{
  "n_layer": 12,
  "d_model": 256,
  "n_head": 4,
  "n_kv_head": 4,
  "head_dim": 64,
  "d_mlp": 1024,
  "vocab_size": 2048,
  "activation": "gelu",
  "norm": "layernorm",
  "norm_place": "pre",
  "norm_eps": 1e-06,
  "positions": "alibi",
  "qk_norm": false,
  "attn_scale": 0.125,
  "bias": "all",
  "tie_embeddings": true,
  "parallel_block": false,
  "init": "normal",
  "init_std_qkv": 0.0212,
  "init_std_o": 0.00433,
  "init_std_up": 0.0212,
  "init_std_down": 0.00433,
  "optimizer": "soap_variant",
  "lr": 0.00706,
  "lr_mult_up": 0.903,
  "beta1": 0.95,
  "beta2": 0.99,
  "lr_head": 0.0126,
  "grad_clip": 1.0,
  "warmup_steps": 200,
  "schedule": "wsd",
  "decay_fraction": 0.76,
  "decay_shape": "linear",
  "final_lr_fraction": 0.0,
  "batch_tokens": 262144,
  "seq_len": 2048,
  "doc_mask": true,
  "train_tokens": 605000000,
  "steps": 2308,
  "dataset": "wikipedia_en"
}
Each number is 200 + 30 x the weight over the matrix's rms, rounded and kept within 0 to 999. Layers, rows and columns count from 0.

# layer 3 MLP down, 256x1024, rms 0.13, rows 51-105, columns 768-895
212,181,156,232,187,246,234,207,167,244,233,238,166,167,205,206,180,239,227,180,156,176,223,162,213,188,152,170,158,195,227,184,221,176,185,155,141,246,221,221,223,235,240,156,181,229,229,209,194,190,247,222,205,153,249,186,198,208,150,228,231,192,212,214,168,172,258,182,193,230,228,237,173,229,192,200,182,224,212,182,195,275,252,211,166,178,193,199,218,165,210,158,169,188,184,233,146,200,190,207,233,241,208,219,239,205,246,217,229,202,194,167,171,148,187,242,202,152,182,187,168,127,189,197,221,235,215,227
175,187,172,191,218,281,174,179,149,223,261,209,189,221,235,141,194,225,248,221,167,217,215,166,176,155,142,198,211,278,169,181,160,266,224,212,193,216,150,203,208,192,164,199,147,184,207,219,200,167,221,147,229,185,153,147,209,186,232,187,197,206,194,246,180,280,170,269,222,205,192,229,212,208,239,179,177,196,203,195,170,159,173,267,221,163,201,184,208,206,174,225,172,188,184,214,195,193,254,191,212,189,182,222,196,230,209,221,214,173,227,190,150,221,175,244,183,240,203,198,258,197,236,223,162,187,239,180
230,184,210,180,198,227,226,210,167,161,128,162,187,183,73,200,183,292,196,175,214,230,218,208,218,209,220,207,193,194,222,213,227,237,176,195,140,125,189,210,207,146,225,255,196,187,186,203,222,189,157,206,203,229,175,197,281,162,175,203,197,215,252,119,181,272,214,161,242,204,206,172,193,157,214,184,178,242,137,252,210,214,222,176,184,190,204,193,201,222,204,174,182,119,155,235,155,214,177,193,215,217,207,187,244,175,144,183,199,236,190,229,144,159,257,179,284,183,205,158,212,201,215,207,213,193,207,175
203,206,195,221,243,189,178,160,186,215,228,190,222,175,238,218,210,230,210,169,231,180,228,241,143,161,220,212,208,196,175,200,217,235,230,195,132,192,147,206,202,204,215,229,206,260,222,162,256,192,167,286,182,233,257,208,220,239,186,206,152,158,227,204,182,184,242,196,244,179,147,219,207,211,190,197,218,206,208,229,186,217,199,220,190,198,220,202,253,188,176,224,220,139,235,191,209,235,209,179,119,187,219,191,147,191,118,244,251,183,174,169,233,224,185,229,182,204,159,178,198,113,234,176,183,200,233,195
159,177,254,183,209,165,202,207,188,163,165,210,205,258,206,217,213,195,228,174,219,194,202,160,212,237,189,212,214,240,197,200,205,191,156,283,182,213,126,176,275,192,212,236,195,178,136,229,236,191,196,207,211,218,162,212,212,157,160,210,210,210,231,160,184,150,196,188,183,224,195,197,260,214,208,165,135,230,201,193,213,233,189,217,201,190,234,205,216,199,216,195,183,172,188,171,220,230,217,195,191,244,194,218,236,190,207,267,196,243,167,194,195,189,155,179,195,196,197,182,182,242,175,192,253,217,196,203
216,225,164,216,225,235,228,161,174,215,223,182,171,214,155,236,254,168,170,227,202,191,199,237,173,148,224,207,149,180,189,166,196,178,180,206,207,134,178,207,173,177,204,265,190,197,197,182,156,200,211,224,170,181,180,188,219,190,194,225,241,214,187,163,150,215,153,191,236,176,243,168,184,189,201,217,187,234,176,258,186,155,169,180,192,172,214,213,138,196,179,232,192,256,178,183,227,180,238,182,219,221,160,184,230,226,178,215,227,215,236,157,211,157,164,213,198,198,167,188,212,217,205,233,199,160,210,214
141,174,227,157,176,141,108,161,193,210,203,198,168,175,185,243,181,228,242,193,159,184,193,220,198,157,189,200,225,167,142,233,159,259,208,201,207,223,205,279,166,203,150,200,203,178,252,199,195,174,117,195,184,232,225,209,199,206,247,199,223,194,192,175,225,177,193,152,148,189,168,229,206,267,225,167,166,189,206,170,188,209,195,219,241,177,156,191,275,205,195,206,205,184,182,140,171,226,188,216,191,168,187,237,194,201,199,176,188,166,152,204,165,205,195,203,202,275,228,123,144,232,215,184,150,189,295,204
224,222,163,198,198,207,232,257,241,225,200,167,242,205,179,231,200,248,186,238,187,180,176,237,169,199,223,210,260,230,227,226,212,181,215,173,235,207,182,194,192,169,205,186,149,247,199,224,195,215,182,205,239,215,183,209,221,182,190,218,181,183,176,165,168,222,224,260,187,211,184,212,171,233,199,202,173,181,228,144,176,203,183,220,242,222,226,224,211,173,187,166,158,192,223,194,198,236,187,202,154,209,222,156,123,165,212,184,185,169,208,180,241,217,131,201,174,214,239,180,158,191,163,231,196,215,201,239
182,151,144,247,189,211,219,180,217,155,193,203,162,196,169,256,195,201,146,231,237,216,239,187,198,191,249,188,227,233,191,214,168,176,251,179,206,214,203,289,187,235,264,193,148,175,219,182,213,200,228,263,244,204,223,209,231,172,263,202,186,201,233,211,229,203,203,206,194,216,154,151,199,194,186,224,228,253,233,198,177,215,194,242,254,172,232,160,171,209,183,204,197,212,191,199,232,160,194,220,217,226,203,161,156,206,124,180,205,174,209,160,246,188,158,209,248,216,255,215,161,170,159,214,175,182,209,198
148,199,177,147,176,177,213,199,163,174,234,229,166,199,221,240,205,236,253,185,202,190,178,177,222,182,225,168,175,207,196,248,202,209,174,215,172,200,188,236,203,210,168,211,187,183,244,257,179,179,218,164,236,208,248,234,215,171,232,163,230,171,242,212,185,160,219,210,220,177,217,198,178,179,166,233,237,197,159,186,209,192,183,205,264,221,188,281,228,242,179,185,179,165,185,173,173,197,224,224,173,211,211,223,221,217,205,204,165,254,179,223,152,218,163,215,210,203,183,199,169,189,182,208,177,129,206,157
200,142,203,246,255,205,204,252,166,198,200,226,164,210,168,220,262,203,188,167,213,253,202,177,176,253,201,246,221,172,203,203,201,224,179,180,196,191,148,171,189,230,174,194,192,237,199,192,167,144,201,256,223,181,193,175,208,181,168,179,272,196,196,223,194,204,200,225,189,203,216,197,214,197,176,160,225,193,174,203,229,184,209,215,258,164,237,192,186,208,180,186,179,215,216,212,179,236,173,187,184,183,201,189,206,217,178,223,175,223,190,214,180,172,175,152,181,172,140,211,214,222,179,238,240,152,165,197
176,203,166,204,199,169,158,219,238,216,221,210,183,176,180,185,156,206,185,155,203,188,191,234,211,270,169,169,203,201,199,195,243,168,231,208,196,170,192,212,202,234,205,201,203,170,168,245,186,178,192,172,193,200,168,146,214,200,202,187,208,195,222,194,206,171,193,217,179,217,157,197,188,159,243,178,176,172,244,187,199,191,229,161,178,160,238,109,213,163,250,187,250,183,199,170,195,174,167,211,207,254,218,163,274,241,157,205,255,251,165,195,203,200,222,177,209,154,195,211,227,194,250,185,203,205,183,207
208,161,198,148,221,131,198,182,230,192,147,159,219,214,197,188,188,183,171,227,240,195,195,209,212,160,266,175,162,228,167,206,204,234,204,196,275,196,174,138,240,200,163,209,248,291,186,203,214,247,163,148,244,205,173,201,198,184,177,220,201,209,217,194,239,191,187,226,181,273,139,188,184,181,196,190,233,257,218,234,255,251,182,248,124,177,215,236,233,191,251,175,177,202,198,205,223,209,189,184,247,119,194,202,216,192,208,198,156,203,228,187,200,173,217,160,250,218,204,193,239,211,228,173,175,209,219,242
133,220,191,203,196,227,206,216,211,200,168,157,191,188,205,200,191,235,188,246,209,197,140,213,226,213,194,193,188,175,169,178,241,230,243,221,223,213,193,184,215,208,225,227,215,221,217,198,113,174,202,205,179,240,240,157,184,216,228,251,232,229,173,163,159,197,186,209,190,158,181,237,202,132,203,257,151,233,256,204,178,169,263,186,212,197,174,157,173,198,176,165,198,195,256,174,179,133,225,218,222,220,207,204,153,186,146,191,203,218,186,205,229,180,218,187,157,225,224,186,167,240,234,192,161,228,186,212
198,182,239,143,156,168,205,237,227,205,172,244,210,158,213,161,248,199,248,188,236,148,212,189,189,234,204,225,208,214,195,232,169,167,164,177,190,193,204,175,223,170,201,201,218,226,154,242,238,202,224,174,253,225,202,222,183,188,231,191,132,263,128,226,231,167,258,217,175,227,169,277,208,246,166,201,223,197,226,232,228,193,145,227,213,255,193,126,213,184,230,192,258,188,231,229,240,250,262,227,233,194,181,158,173,188,223,190,203,208,168,208,190,166,164,178,150,243,184,197,180,159,232,205,217,172,230,211
227,210,229,214,191,240,215,234,232,255,229,202,232,213,187,194,151,138,193,232,235,246,213,151,180,199,243,199,166,219,181,261,198,258,214,267,186,176,186,181,190,178,202,171,212,178,210,159,205,186,228,175,243,177,217,248,217,212,190,228,168,219,197,258,169,177,147,244,150,210,263,110,199,160,158,194,202,190,216,179,234,178,200,236,275,190,222,216,234,176,179,212,169,221,176,169,210,214,189,191,237,173,211,201,218,181,220,207,245,201,187,244,162,207,215,221,237,193,224,207,164,184,184,202,222,202,198,180
175,181,219,185,227,195,204,228,210,185,246,215,176,203,138,227,191,198,217,167,215,212,254,197,207,241,216,196,178,184,193,217,216,199,204,178,127,171,178,250,204,208,148,223,135,182,225,236,196,182,128,127,166,187,205,201,199,189,215,217,193,149,283,200,236,202,183,195,163,226,224,212,172,233,155,214,169,199,199,212,201,187,128,173,246,199,197,233,174,165,251,208,174,193,155,175,181,218,180,191,177,234,208,117,182,152,211,247,230,235,259,195,204,217,255,232,179,215,175,188,216,168,235,171,194,170,196,184
196,216,145,212,181,155,189,193,218,235,168,172,211,130,166,175,153,212,209,175,200,165,157,238,213,173,194,200,161,205,166,179,167,171,206,200,225,203,209,210,205,208,230,204,192,160,178,183,206,176,223,201,201,247,232,189,284,224,201,153,210,196,218,140,150,268,189,226,179,196,155,161,214,183,205,241,212,157,178,181,205,198,229,223,184,169,167,182,177,255,200,188,211,236,191,222,194,155,186,191,271,227,229,200,221,219,237,183,207,196,205,190,169,141,231,277,190,223,220,181,155,205,207,209,172,226,196,227
170,246,240,221,197,225,186,251,205,188,269,256,198,215,214,144,216,214,198,189,208,189,179,214,246,151,165,242,170,231,212,180,198,228,178,265,183,221,239,198,209,211,174,162,214,213,196,195,189,229,221,234,197,187,231,233,217,216,160,173,202,221,185,219,178,176,177,203,180,214,203,233,189,207,217,199,255,241,163,229,186,225,180,195,215,156,185,150,220,208,196,193,213,242,219,222,221,229,220,227,174,271,243,219,195,220,208,157,202,242,187,212,175,205,208,227,202,225,223,197,205,173,235,158,178,204,137,240
176,194,206,211,215,243,143,211,201,218,237,177,226,238,229,210,239,209,234,235,201,168,191,161,236,182,193,176,231,203,188,230,198,151,157,213,235,198,147,235,215,263,207,191,219,208,202,198,187,201,223,230,210,184,192,206,209,225,181,219,211,214,143,192,182,152,188,175,135,141,203,220,193,226,212,164,163,201,235,213,284,199,204,203,132,182,230,250,150,219,128,181,156,145,236,198,187,201,200,175,201,221,253,217,247,238,182,208,160,228,154,163,177,233,192,191,190,232,205,206,186,192,200,224,213,237,151,225
198,197,190,194,182,254,247,196,197,201,220,215,190,180,164,237,178,221,204,179,203,220,268,206,191,183,158,188,225,239,199,186,171,90,182,200,191,160,243,212,202,221,200,167,264,219,240,197,204,239,179,241,222,174,205,194,210,223,196,231,204,189,163,129,163,256,194,248,239,221,178,188,135,233,213,167,193,178,177,240,160,199,208,221,181,224,199,204,201,198,230,149,189,205,224,215,205,209,241,238,223,252,210,148,181,188,208,219,275,208,166,177,211,202,244,161,208,203,138,249,182,154,229,168,229,191,215,215
171,236,189,222,247,174,165,255,182,210,221,225,196,192,199,247,159,207,177,152,199,205,152,165,244,207,179,267,185,175,217,222,182,171,181,187,172,195,212,207,191,175,197,248,199,219,187,302,216,160,214,233,222,218,191,191,156,185,230,201,233,234,208,210,156,260,184,228,212,232,190,188,196,201,208,169,185,228,237,219,263,161,274,177,236,170,217,190,214,196,139,192,183,179,193,187,185,238,149,184,189,161,216,239,223,216,196,234,204,220,214,212,206,188,252,204,162,200,258,237,182,237,228,140,201,231,229,231
192,196,214,187,178,251,234,180,200,190,198,201,144,273,203,211,215,273,179,198,229,185,207,180,235,261,203,250,170,206,181,148,237,248,203,213,213,193,284,230,162,214,216,205,217,204,181,185,206,209,194,234,190,197,214,224,216,175,180,225,200,230,211,168,185,212,193,146,150,227,246,249,211,214,196,228,269,174,239,227,181,205,269,228,243,198,186,181,195,204,173,223,204,213,225,215,229,179,167,232,253,223,179,232,193,129,236,228,229,204,224,200,161,212,240,199,190,233,209,228,184,152,253,167,212,212,225,199
179,186,230,185,200,200,215,222,203,183,192,267,158,222,175,167,178,130,299,170,192,216,203,223,180,187,231,172,230,166,245,178,190,216,241,230,202,180,152,200,200,216,147,143,200,215,145,194,176,171,225,215,130,196,192,224,187,185,171,210,183,147,235,206,177,201,156,205,217,134,178,207,220,210,240,241,211,206,164,212,238,159,193,128,182,166,228,195,237,234,198,200,208,202,223,227,258,224,193,153,156,214,214,216,169,284,249,206,184,235,151,213,234,175,228,229,180,210,169,205,199,218,226,232,168,163,140,193
160,207,211,213,210,230,214,195,186,229,181,250,214,215,233,196,160,201,232,192,220,198,230,116,199,195,145,231,206,196,191,244,217,126,225,223,207,275,237,210,203,204,186,195,211,207,195,221,225,190,195,158,190,225,183,208,177,205,217,173,109,171,192,236,231,247,183,220,154,164,189,171,200,197,235,178,173,207,237,196,167,152,180,181,227,173,182,264,213,182,205,202,212,187,194,132,208,231,136,273,176,229,209,218,166,195,195,205,230,200,179,193,155,167,193,174,217,233,208,141,223,162,194,210,200,204,265,198
218,226,187,209,161,197,225,209,234,177,259,159,206,189,200,235,169,186,142,161,146,195,208,192,197,222,176,196,179,197,170,230,270,191,178,241,251,226,171,194,151,239,181,184,218,208,248,193,209,172,150,227,192,250,215,211,170,167,171,200,150,216,202,248,203,273,162,211,201,212,260,186,142,208,278,220,223,177,206,168,193,193,171,248,151,190,190,231,140,214,217,202,201,212,215,150,178,187,204,194,210,216,239,223,252,235,165,216,123,158,176,206,221,235,205,194,231,157,174,248,229,201,168,149,229,193,243,197
254,200,236,213,192,183,221,178,170,246,160,180,181,208,203,188,261,137,243,227,149,190,204,149,209,215,209,262,168,179,196,170,261,183,191,204,183,199,194,161,236,199,206,215,258,155,225,128,216,223,211,219,217,203,234,213,137,253,222,228,200,257,214,232,153,163,242,233,155,243,251,214,205,159,222,203,234,189,202,236,233,211,147,172,230,197,149,195,218,195,167,175,189,267,176,200,175,176,260,205,192,215,228,195,160,184,225,169,229,155,238,211,192,133,222,208,210,189,178,177,182,203,214,187,222,197,229,229
170,249,232,215,217,175,212,174,197,226,235,206,184,177,203,211,174,197,205,192,178,205,182,202,233,269,225,133,184,174,151,220,207,193,239,185,176,229,172,212,141,229,163,222,205,232,111,175,147,197,231,192,179,210,226,200,235,185,171,127,221,233,203,160,242,180,233,258,182,198,137,235,228,239,141,167,186,235,145,276,217,196,177,167,228,189,201,188,201,197,217,202,200,234,177,215,180,171,226,175,234,179,232,150,213,226,232,239,209,227,178,222,142,226,234,207,191,182,175,192,202,210,237,167,174,155,208,200
222,164,159,215,182,178,194,187,233,201,164,209,192,205,260,197,217,219,277,147,195,210,242,204,205,192,193,191,265,130,216,270,254,221,256,233,200,156,227,229,173,215,174,186,187,210,224,202,222,259,153,222,209,224,205,173,193,185,196,166,197,156,205,217,163,256,173,185,196,210,219,194,263,198,148,216,219,177,235,167,140,233,226,231,189,203,229,205,149,191,181,293,213,215,200,138,222,188,236,223,217,222,209,185,234,244,233,217,218,172,211,239,154,215,161,196,193,139,220,192,196,203,190,185,194,187,197,193
167,197,213,253,193,239,199,187,197,205,173,179,205,175,194,231,165,240,192,239,181,208,222,194,197,191,236,181,195,209,222,196,181,214,183,175,221,190,145,157,234,204,236,174,182,215,203,142,195,178,162,198,245,167,204,205,252,240,235,149,217,242,263,171,254,248,189,180,204,201,227,164,172,159,195,174,184,194,225,250,168,204,203,185,211,223,138,168,202,170,211,185,152,266,219,175,193,186,267,187,168,218,230,238,207,198,230,215,147,184,230,215,184,186,173,196,208,196,202,201,209,198,212,198,192,195,246,199
113,234,171,205,199,159,152,191,199,197,184,228,230,161,203,164,185,146,180,175,241,248,170,194,204,159,178,176,235,200,164,221,186,215,191,186,223,268,217,178,198,277,183,180,258,185,230,120,180,231,219,180,185,170,187,224,201,159,157,228,103,173,227,251,229,258,193,182,202,165,145,212,178,225,139,152,194,176,201,123,162,156,189,240,228,167,210,213,158,239,224,197,173,205,141,245,220,214,235,225,211,182,214,240,251,182,219,196,138,221,190,255,247,217,207,192,217,138,198,194,176,185,181,235,229,237,212,201
208,216,216,142,217,226,210,205,237,179,178,215,223,173,199,182,170,258,190,170,205,222,199,201,175,205,179,198,244,218,170,231,141,213,164,228,247,193,185,184,182,238,210,217,178,130,210,219,192,198,172,181,178,191,165,181,220,215,187,198,168,195,173,209,225,183,191,213,185,135,231,197,164,172,251,185,198,236,223,218,171,231,131,197,195,196,228,222,256,206,237,190,178,218,209,210,194,167,179,183,165,206,174,213,188,269,172,168,189,201,173,136,202,198,124,192,178,193,193,228,216,220,252,186,186,155,196,196
222,182,220,222,162,199,170,228,152,201,211,232,158,161,214,199,222,191,234,176,157,228,239,197,206,220,210,212,197,214,189,208,191,129,162,230,210,233,214,126,163,239,170,185,178,231,129,243,188,261,264,192,161,221,189,262,174,165,185,222,235,217,190,197,234,199,256,200,196,189,236,183,205,184,263,203,209,269,205,223,200,182,194,211,199,248,184,257,222,214,212,220,174,178,160,176,193,171,257,226,192,225,221,229,185,203,212,220,139,152,172,212,200,207,186,176,198,140,206,230,197,204,169,147,272,173,210,146
162,210,197,254,216,212,225,214,186,250,129,207,181,185,195,189,231,218,182,124,179,213,194,221,208,169,199,183,206,186,255,189,218,197,200,207,242,212,189,204,214,171,190,255,256,197,230,209,173,212,220,229,246,161,229,245,199,215,233,236,167,215,235,239,225,170,236,164,156,163,242,179,260,253,156,208,216,172,190,244,246,207,254,284,155,136,221,220,232,206,151,183,230,156,178,227,186,220,234,158,213,157,205,176,189,264,157,182,167,182,153,194,215,159,233,166,214,186,214,193,160,172,221,225,159,200,198,204
204,222,184,220,172,294,234,264,195,190,204,237,173,208,233,194,229,248,236,205,203,243,211,177,236,189,214,223,187,207,224,207,144,230,231,184,207,188,222,186,221,195,216,270,236,226,156,214,170,184,161,204,165,220,180,205,231,201,247,182,194,197,215,162,244,197,189,194,200,184,211,168,252,196,215,189,179,174,205,284,226,243,201,233,160,154,181,221,153,221,197,137,180,188,219,209,214,203,182,222,176,194,190,215,193,211,197,183,196,157,167,219,146,168,212,154,186,164,196,197,199,162,206,142,194,180,203,197
220,232,150,173,166,195,189,238,202,168,207,163,214,190,182,179,222,259,186,171,216,234,200,235,165,182,211,219,186,197,249,218,195,216,230,222,215,206,229,209,221,246,166,194,229,227,168,219,234,158,196,205,224,176,189,206,198,199,211,206,242,261,222,207,229,178,187,159,196,234,244,241,254,160,198,213,212,118,185,197,138,202,218,207,200,219,219,223,173,164,205,186,199,189,206,232,203,192,160,259,136,212,224,206,181,235,189,212,159,212,171,199,248,160,224,250,158,181,247,196,198,208,135,158,181,220,181,224
173,200,179,189,193,235,221,181,166,184,226,206,190,217,245,227,245,152,172,195,180,198,180,171,188,172,179,199,180,139,199,214,268,159,191,217,180,213,180,184,201,242,244,167,159,219,228,187,202,207,182,193,201,186,199,173,147,207,203,206,208,224,226,253,166,191,227,208,151,219,213,225,216,123,179,193,221,115,264,215,205,197,235,256,247,180,196,178,234,203,194,198,210,154,209,194,163,218,202,201,236,237,213,176,205,270,190,210,208,178,175,228,207,221,184,205,166,225,181,220,144,219,189,170,250,194,177,214
227,184,184,192,201,272,219,208,224,228,234,256,149,193,160,173,189,177,202,199,212,239,208,214,236,227,195,217,180,182,241,200,175,200,191,165,263,200,202,191,156,161,186,211,179,199,169,191,221,167,212,182,215,196,207,242,158,203,222,181,210,226,128,248,148,164,237,207,172,223,145,187,251,134,228,216,226,183,151,199,204,173,189,288,191,201,175,173,170,199,178,249,207,227,220,200,181,196,225,169,213,150,210,178,171,196,228,260,166,211,168,211,226,222,220,188,167,234,252,176,224,196,217,257,240,235,214,211
223,139,176,185,189,208,214,187,232,189,240,171,159,193,178,222,152,205,189,213,191,228,215,207,193,180,169,244,263,204,140,166,186,209,164,194,222,160,140,183,224,206,181,213,217,208,240,206,160,225,123,189,171,208,188,236,138,220,244,207,148,180,216,229,204,229,174,175,149,169,198,189,208,232,201,177,186,225,219,167,197,193,192,215,192,175,196,158,202,247,189,205,209,208,248,189,204,188,168,196,200,169,143,197,178,180,219,241,205,222,218,152,149,204,229,211,130,246,192,213,142,224,165,157,215,186,168,147
172,218,206,158,172,187,197,162,196,172,179,194,173,209,162,209,228,201,203,204,212,163,163,153,133,205,250,217,145,201,207,232,177,226,240,214,198,122,202,157,202,209,208,213,230,136,222,262,202,228,191,244,196,198,175,212,194,204,195,164,227,184,178,142,163,205,164,179,213,103,251,205,258,283,195,222,195,208,187,137,199,248,143,213,151,141,179,208,182,197,187,225,220,233,197,220,193,182,206,261,172,224,190,210,236,206,164,186,197,194,218,220,191,198,194,217,177,186,234,186,168,152,181,178,209,201,226,185
192,188,158,207,182,102,197,138,208,144,190,242,202,183,216,223,182,235,228,206,240,218,188,189,201,166,222,212,205,160,181,225,196,205,258,249,213,225,204,234,213,243,169,212,228,226,179,188,192,191,184,244,245,186,245,240,182,196,257,142,181,239,223,209,178,223,211,205,173,177,200,208,226,205,234,206,227,217,143,181,216,190,197,141,161,215,204,184,221,206,199,212,200,214,196,180,200,210,156,241,213,175,176,227,235,205,195,217,196,227,155,176,228,228,168,216,249,178,205,219,251,217,139,152,159,215,186,193
235,136,219,174,259,127,181,233,203,180,135,223,210,223,161,136,249,284,235,206,171,195,319,234,205,203,208,148,203,196,211,226,248,189,225,262,189,212,214,186,148,240,218,220,177,196,233,229,225,224,247,251,155,207,292,214,220,196,212,250,194,195,215,200,222,127,217,188,236,167,226,173,156,200,161,231,211,230,166,149,242,196,208,156,206,197,245,234,197,173,194,182,193,241,193,189,201,241,238,185,192,176,169,293,175,230,135,183,232,137,224,170,179,199,182,284,150,171,264,229,145,222,220,168,219,229,229,229
171,214,222,230,183,206,159,194,204,209,200,206,208,232,221,143,276,257,190,184,147,197,155,119,178,154,191,269,189,188,202,209,146,185,225,170,202,180,196,176,193,152,197,236,274,146,228,228,142,171,195,153,231,192,169,177,232,189,206,245,165,211,194,164,148,166,185,219,201,222,184,157,192,186,201,203,192,211,180,206,189,229,217,200,238,269,196,239,215,188,226,161,181,173,208,162,203,194,229,228,201,179,178,196,206,189,168,162,229,201,181,199,244,194,151,235,184,208,218,227,188,230,239,194,186,158,250,220
187,203,211,199,249,188,150,162,203,172,164,179,204,185,197,219,228,227,203,269,211,162,155,137,256,173,226,240,238,242,284,231,203,187,228,155,210,167,170,223,236,249,201,221,199,237,172,174,177,242,239,218,180,191,162,147,216,175,171,202,182,175,242,244,210,222,208,179,214,211,174,113,252,190,191,164,211,222,220,212,192,212,268,192,258,178,219,198,192,240,242,190,244,164,199,225,241,201,203,172,215,195,201,252,211,187,163,221,208,249,220,237,179,181,214,222,218,205,189,201,172,178,205,217,237,200,174,190
213,240,175,160,187,213,167,201,230,191,204,203,147,159,217,118,175,139,149,221,259,156,190,210,233,177,217,224,217,213,177,204,268,181,203,203,181,178,172,201,138,173,210,232,200,222,176,235,207,231,167,214,130,207,217,238,225,171,164,174,255,189,157,175,196,181,193,183,161,207,187,174,195,259,158,198,175,242,220,200,197,264,169,213,165,155,205,179,166,229,224,209,146,211,222,207,185,201,213,180,199,180,173,210,208,202,242,228,170,184,148,191,198,237,248,192,249,121,162,211,230,141,187,262,238,152,235,194
237,213,176,188,234,239,228,179,194,247,210,176,186,198,200,228,141,236,234,214,253,153,231,232,224,222,215,175,278,210,157,162,182,202,186,212,194,182,175,169,210,193,179,173,245,178,200,221,210,195,189,242,180,193,165,151,186,230,174,196,236,178,209,143,219,209,163,231,241,243,238,182,240,250,179,234,184,188,173,211,187,202,217,208,166,172,174,188,192,182,197,239,279,194,266,197,171,157,148,188,193,217,170,208,188,193,190,173,242,241,209,165,215,203,200,208,199,259,189,204,189,217,185,222,219,167,171,201
269,152,189,229,182,175,252,205,187,181,174,244,269,192,240,219,207,185,175,248,189,200,256,186,202,192,232,242,253,222,168,230,231,176,185,233,228,180,171,129,228,143,167,175,170,204,179,218,220,197,173,247,194,197,173,176,203,197,198,187,234,157,153,166,212,151,235,198,174,218,168,214,197,178,241,254,221,228,215,181,152,234,207,206,123,162,219,178,187,286,213,206,196,174,192,221,240,211,211,193,195,202,145,180,185,198,230,166,192,255,188,200,167,207,183,217,234,208,216,218,167,152,211,223,185,213,163,205
226,169,186,176,130,221,179,170,167,196,173,180,216,206,220,248,122,200,165,165,177,170,219,186,194,177,213,174,234,215,238,211,217,260,197,155,185,188,167,168,172,229,215,211,200,183,296,177,235,179,243,238,179,178,164,179,232,133,272,180,149,189,204,192,212,193,153,209,162,181,212,206,194,252,219,197,171,199,255,208,217,205,198,185,192,197,245,161,213,220,166,228,195,174,175,195,178,250,185,204,181,221,191,208,157,145,225,243,226,176,205,162,216,228,188,254,137,197,187,152,203,219,201,234,245,204,186,239
185,223,207,207,178,198,143,210,140,202,197,248,153,249,171,299,219,175,127,189,217,225,172,184,150,185,236,225,167,195,210,177,201,130,144,255,225,228,193,223,202,214,208,137,142,158,279,225,219,205,222,172,217,203,175,188,178,199,227,202,218,189,212,155,168,229,222,171,206,182,203,250,240,244,198,210,261,166,179,166,196,206,197,268,223,139,222,180,164,220,207,224,186,190,211,169,196,149,181,224,166,231,203,194,188,206,181,158,186,229,196,170,149,216,167,195,208,209,203,248,240,236,233,155,158,243,189,237
162,192,180,158,230,195,212,199,203,226,187,206,211,176,242,224,231,216,211,176,211,214,202,174,191,132,202,241,206,178,203,212,228,227,216,209,184,180,172,222,223,197,221,212,175,154,244,204,296,221,209,226,230,195,189,167,178,261,211,241,215,244,191,215,188,205,189,168,203,225,174,136,216,208,183,201,187,175,237,175,162,184,187,232,223,202,226,207,183,228,295,221,183,177,217,214,235,217,181,209,165,223,171,175,226,168,222,170,241,238,211,230,224,201,256,193,244,228,190,234,181,225,252,195,198,250,185,200
219,206,217,170,235,180,213,167,183,174,158,217,206,152,193,202,200,170,190,171,225,232,115,206,164,178,200,147,270,176,219,241,205,243,204,154,221,151,203,183,203,183,209,160,196,208,185,210,219,195,168,257,191,182,210,162,281,215,159,211,203,191,257,184,201,200,183,227,260,184,204,192,213,182,153,217,173,238,235,208,191,167,250,150,193,198,169,188,209,190,225,206,255,205,211,206,217,203,170,174,187,209,209,206,146,223,187,165,231,191,188,251,210,276,178,169,213,218,145,200,203,248,210,140,184,241,191,228
209,201,207,200,237,167,242,155,212,221,244,207,168,195,223,170,154,146,206,174,219,226,153,202,169,181,200,204,182,196,194,217,184,228,202,181,183,155,180,178,200,262,179,209,134,216,169,223,123,226,211,235,198,238,206,193,180,191,184,145,224,201,229,184,192,194,199,220,199,144,251,198,235,185,268,211,214,197,177,240,193,249,257,145,234,232,166,187,210,160,216,207,202,180,174,229,199,221,202,211,209,169,230,188,202,208,209,143,188,199,195,263,212,260,133,205,252,215,260,246,198,151,226,201,178,165,218,227
211,196,197,179,211,243,195,188,219,208,280,207,176,230,194,191,227,202,150,171,234,221,226,217,132,217,126,235,195,223,165,180,196,256,217,203,276,129,151,119,184,224,202,211,194,132,240,191,203,146,220,169,226,236,192,197,236,198,179,194,232,253,203,194,188,176,186,192,183,195,211,167,223,201,220,250,200,152,178,209,267,248,199,211,197,229,206,187,198,237,203,183,213,207,173,228,222,207,234,179,222,218,132,256,166,220,192,168,230,180,195,167,212,131,167,212,162,151,190,219,220,215,213,248,244,188,205,198
222,172,236,176,166,195,167,197,133,220,233,224,219,180,243,158,196,184,238,141,194,221,199,253,176,207,190,263,194,213,174,204,192,209,151,224,177,181,185,186,147,191,243,238,173,247,144,208,227,199,163,239,165,185,232,172,174,220,219,195,199,224,181,152,146,192,227,218,175,234,183,282,197,189,215,248,195,192,122,229,124,207,142,200,165,217,242,185,189,238,202,186,192,233,221,167,234,124,263,194,189,246,211,221,155,155,183,199,175,161,176,204,206,204,187,213,207,164,195,150,147,228,219,194,210,171,242,196
210,231,238,150,188,190,191,208,206,229,206,183,250,258,191,208,210,188,195,170,257,209,187,191,235,193,219,136,174,216,204,166,182,215,172,216,226,213,227,232,256,258,218,200,192,210,218,253,161,179,156,213,213,270,215,177,188,231,218,205,230,180,215,149,297,208,154,192,197,204,199,234,238,199,160,190,186,234,195,160,194,210,226,230,203,255,168,198,151,168,185,151,238,221,196,170,168,224,210,233,208,207,185,219,145,241,236,182,262,215,175,174,200,147,158,208,196,185,153,240,186,198,151,158,195,173,191,165